{
  "d_mlp": 1280,
  "activation": "geglu",
  "rope_base": 10000.0,
  "qk_norm": true,
  "bias": "none",
  "init": "normal",
  "schedule": "wsd",
  "batch_tokens": 65536,
  "seq_len": 384,
  "train_tokens": 327400000,
  "steps": 4996
}
Each number is 500 + 50 x the weight over its row's rms, rounded and kept within 0 to 999. Layers, rows and columns count from 0. Numbers have three digits each. The size before them is the row's rms in percent of the matrix's.

# up: layer 18 MLP up, 1280x320, rms 0.114, rows 850-869, columns 120-159
# down: layer 18 MLP down (transposed), 1280x320, rms 0.0547, rows 850-869, columns 120-159
# gate: layer 18 MLP gate, 1280x320, rms 0.108, rows 851-870, columns 120-159
up850 106:519563563527494456533491453458510427572450489504539456521536528444506495429450501475422582472508434581485474552538502594
down850 097:568517587507483505458492557458520488469525462492543448442490515425570442432490480472451432581491517475525442521493574454
gate851 100:514459428479571475588499428490523498505494462557455524557393580503413512471530480558507499530442500455628563492491490520
up851 099:436441449524456549614403446581483495516536452499518550512607610384578566449573488439441579572568537492516524458407485568
down851 099:444462542513456551482513518481399590464473501572489495439516500506538462600433502480438495498381487514440513512479496430
gate852 100:396451461495431587540479626523419392570451598463533504438510460464541475462475531474569539493498536558420486424438451500
up852 095:536534460410527489565470583577534526605548521473494491453486582457492479505549458494496435405491487510496418433491486518
down852 100:526585451615531569513509554439495515525457479452428555510455525443482439593447460553619373449494607516476531528524471471
gate853 098:471553535457451538508543574430533417466597540495474480469502609524415485514484437480523448456627495440556398415480459502
up853 100:552479510564450548495512515529434567522419409534482529571380487483391516509466483526448580522584554496506634406558443518
down853 098:565487557406475607440580620572531515422591471470396494607454502521516518453503463505591510500538521564478421484570556509
gate854 103:503528484501611496409595450580490483464570366442430545604519553511527572458494606567464514546566492479551550496489468488
up854 106:460508552555444421453547503508472576464438603529406580560497421377497476546588470541530445481453504366526468579378507429
down854 101:535525520517520507479526516421458509485562603602466457467566532475529508464456464506537556483514562437477503492465491482
gate855 108:479552571522478463531500485415669600496471504491585530500516467383463503501523547474455485478482454489403502502472551456
up855 109:563511478494545528518510494498510408448438415512513516404429559576455489431422474482518537508518478518554550429526488560
down855 105:553519586493329503447467496507497532424465526419510417467573427593455505499470516512494511553493481529563537513584487451
gate856 102:479527425514468452592464502459531467552485494465538579481456526439520558460592545509510450525484400540460545449594427474
up856 101:474557563513516481475578483483518531466532473496442526404496486487518478409512482544498493460501501514466545517535565422
down856 100:472369484472495502455514436505484549527536497524542463486511536515475548445534517468499553643560482440496454512527468560
gate857 099:455530552509482393500445500521534537545565524476482414469522544464441497347555485539453454465487463503376566466563537497
up857 106:441601471508511529435494477427559476573515478415393572402447456491493533567568522540431453325393524560440505485503527520
down857 098:551509515506476494529446483539469549552490512537518430508527561499488576505433517541450427424480484544476509487438506449
gate858 102:511506536501554502470585519542517497516565517422453447506559493434545505482494587546465439458463492656526519541526431528
up858 102:533606535528509496518368493550522550459399435540485574509484532508522474440487606504524503525547538554492436604504521478
down858 100:539481473544549445478596426382470488464558572533604527463543576515517465455500536468569517555595444524425485479443456532
gate859 104:505543570423485457495487507582552511483518552494500510549508499482488473557554461533518558535539533554430547456592478521
up859 107:454546400454418475417569492508520427497442580489432479541515520427541528463501462461475527458534616554497584561464471502
down859 104:527515534433574489454583543547558470434469508499488441493492517488538527483492469513563394493530419580552540550572424580
gate860 091:515543422547467433456456510540494608455558484472412487398460498534523575494514542550481512592534474565464539465497562529
up860 095:508436460549544544509549532497470551497456449456488503423558437537455540468433506526498430493408566524529568473477524419
down860 093:429483560538447569481545580459516510473521501460457510389446492588543467512547526522522480593551425525531554370531462409
gate861 102:530560539396518515579508460517530430460515442546544434537568498491530498386466488543495468525545499516429451493489440440
up861 106:476504453490506599497528639456451515578426534517532501403497535480451516465523584541415528410507511402517491578484476518
down861 101:553604533535519474468553582504535538551524501469482422505522497474486460481482473472460564526529438544449501528511555466
gate862 096:518475483503494449565401498479501497400502446511565402543488487528518423566451509492559438523482446527500398421570501495
up862 102:520475468461526500557454497466527508462501436548541487465520559571552445491422519525556446529555518496524485460544556486
down862 096:625525551506486573528574502492540458460547457451462443509414469484571560526561469442451580446538498403454503527566418563
gate863 099:453511425529544580496375426443482452536425515462506472600485530570496544516551463540447510469485435537447562428445437532
up863 098:498540461502460546543504547442569521500530466493444504436363480511428426570506599546448525538448577553485494599451444525
down863 101:527539410495523502511603500514521537519479485475547500463500557474623538511575527487530511567568481449470480559512522507
gate864 097:496469472497514450548498421470514490517529504445566536403511526520544514468404506575479479454498530493459432449497407498
up864 099:515593462523496446505468451650440489489424550573445522450547573485524522424516526560507524476446529533463485486522595463
down864 103:511508558570507455529492491499551411471538525553487526456568468445464438504452477492536477478508476490498504462509550560
gate865 100:487501462472471496504418492527543474408547385565606525485577463506601536511418477475450527564445613506492440545509476468
up865 105:637533521532520621544565561491555463534418500482460422489499638490568558475467577445521557471513522417507546512436485469
down865 100:525356557456480554523418448527563495529521455541511506482504499421553474492530461553508423451535543499528558486406510496
gate866 082:492621511506538514532452471389388506479548520506526400592574507480497502466580583500497439419455554563604555457473566554
up866 086:496525495437538525608431470454465524493455463445532475459530470485492514518461534531419511508433516560488510414641536576
down866 090:576431540481531442455456503546469472451497468515490420472494475533471503509549551507530462489500538434586478480506582466
gate867 106:450539530379538503534506429510539515521486471575518461436491456444525510498510476500589519420565487504411513483419464420
up867 102:594495495555426434507521496446467434477517456508434497567532586545479491518431591476552482460474528500448525491595499542
down867 102:497543515470395561562450532568558467520557529519506523554445464491505525537443570532458589493437592445544525521562527463
gate868 085:505571533483379457543594489522490432463441475413500417383431459513508541600474447542445456462571566386526434564505475538
up868 081:520533492521503445510594497496407514468382453519502439493442502467518552478518504502480466503502540423555463470501551536
down868 092:505505602451412416499539488442516477462523500478552463521513595547434537536529475528473482523498509527406491544490418490
gate869 099:543548427517510560478503457580451562493472460479477516528558507430560453442463509517546524563453590505487525481489587500
up869 101:450564522516511430413453390503441566421509479552451455521558531458541432479561470444459503537520432440500447539509515447
down869 098:441415493515477560511505457495461484460582547530436477581383544467443591472535510573467531487487529437553502454472499492
gate870 084:533515442489594493554511569442431594432487481492545441508492584465533409513549549474479462498396464534499490552470511501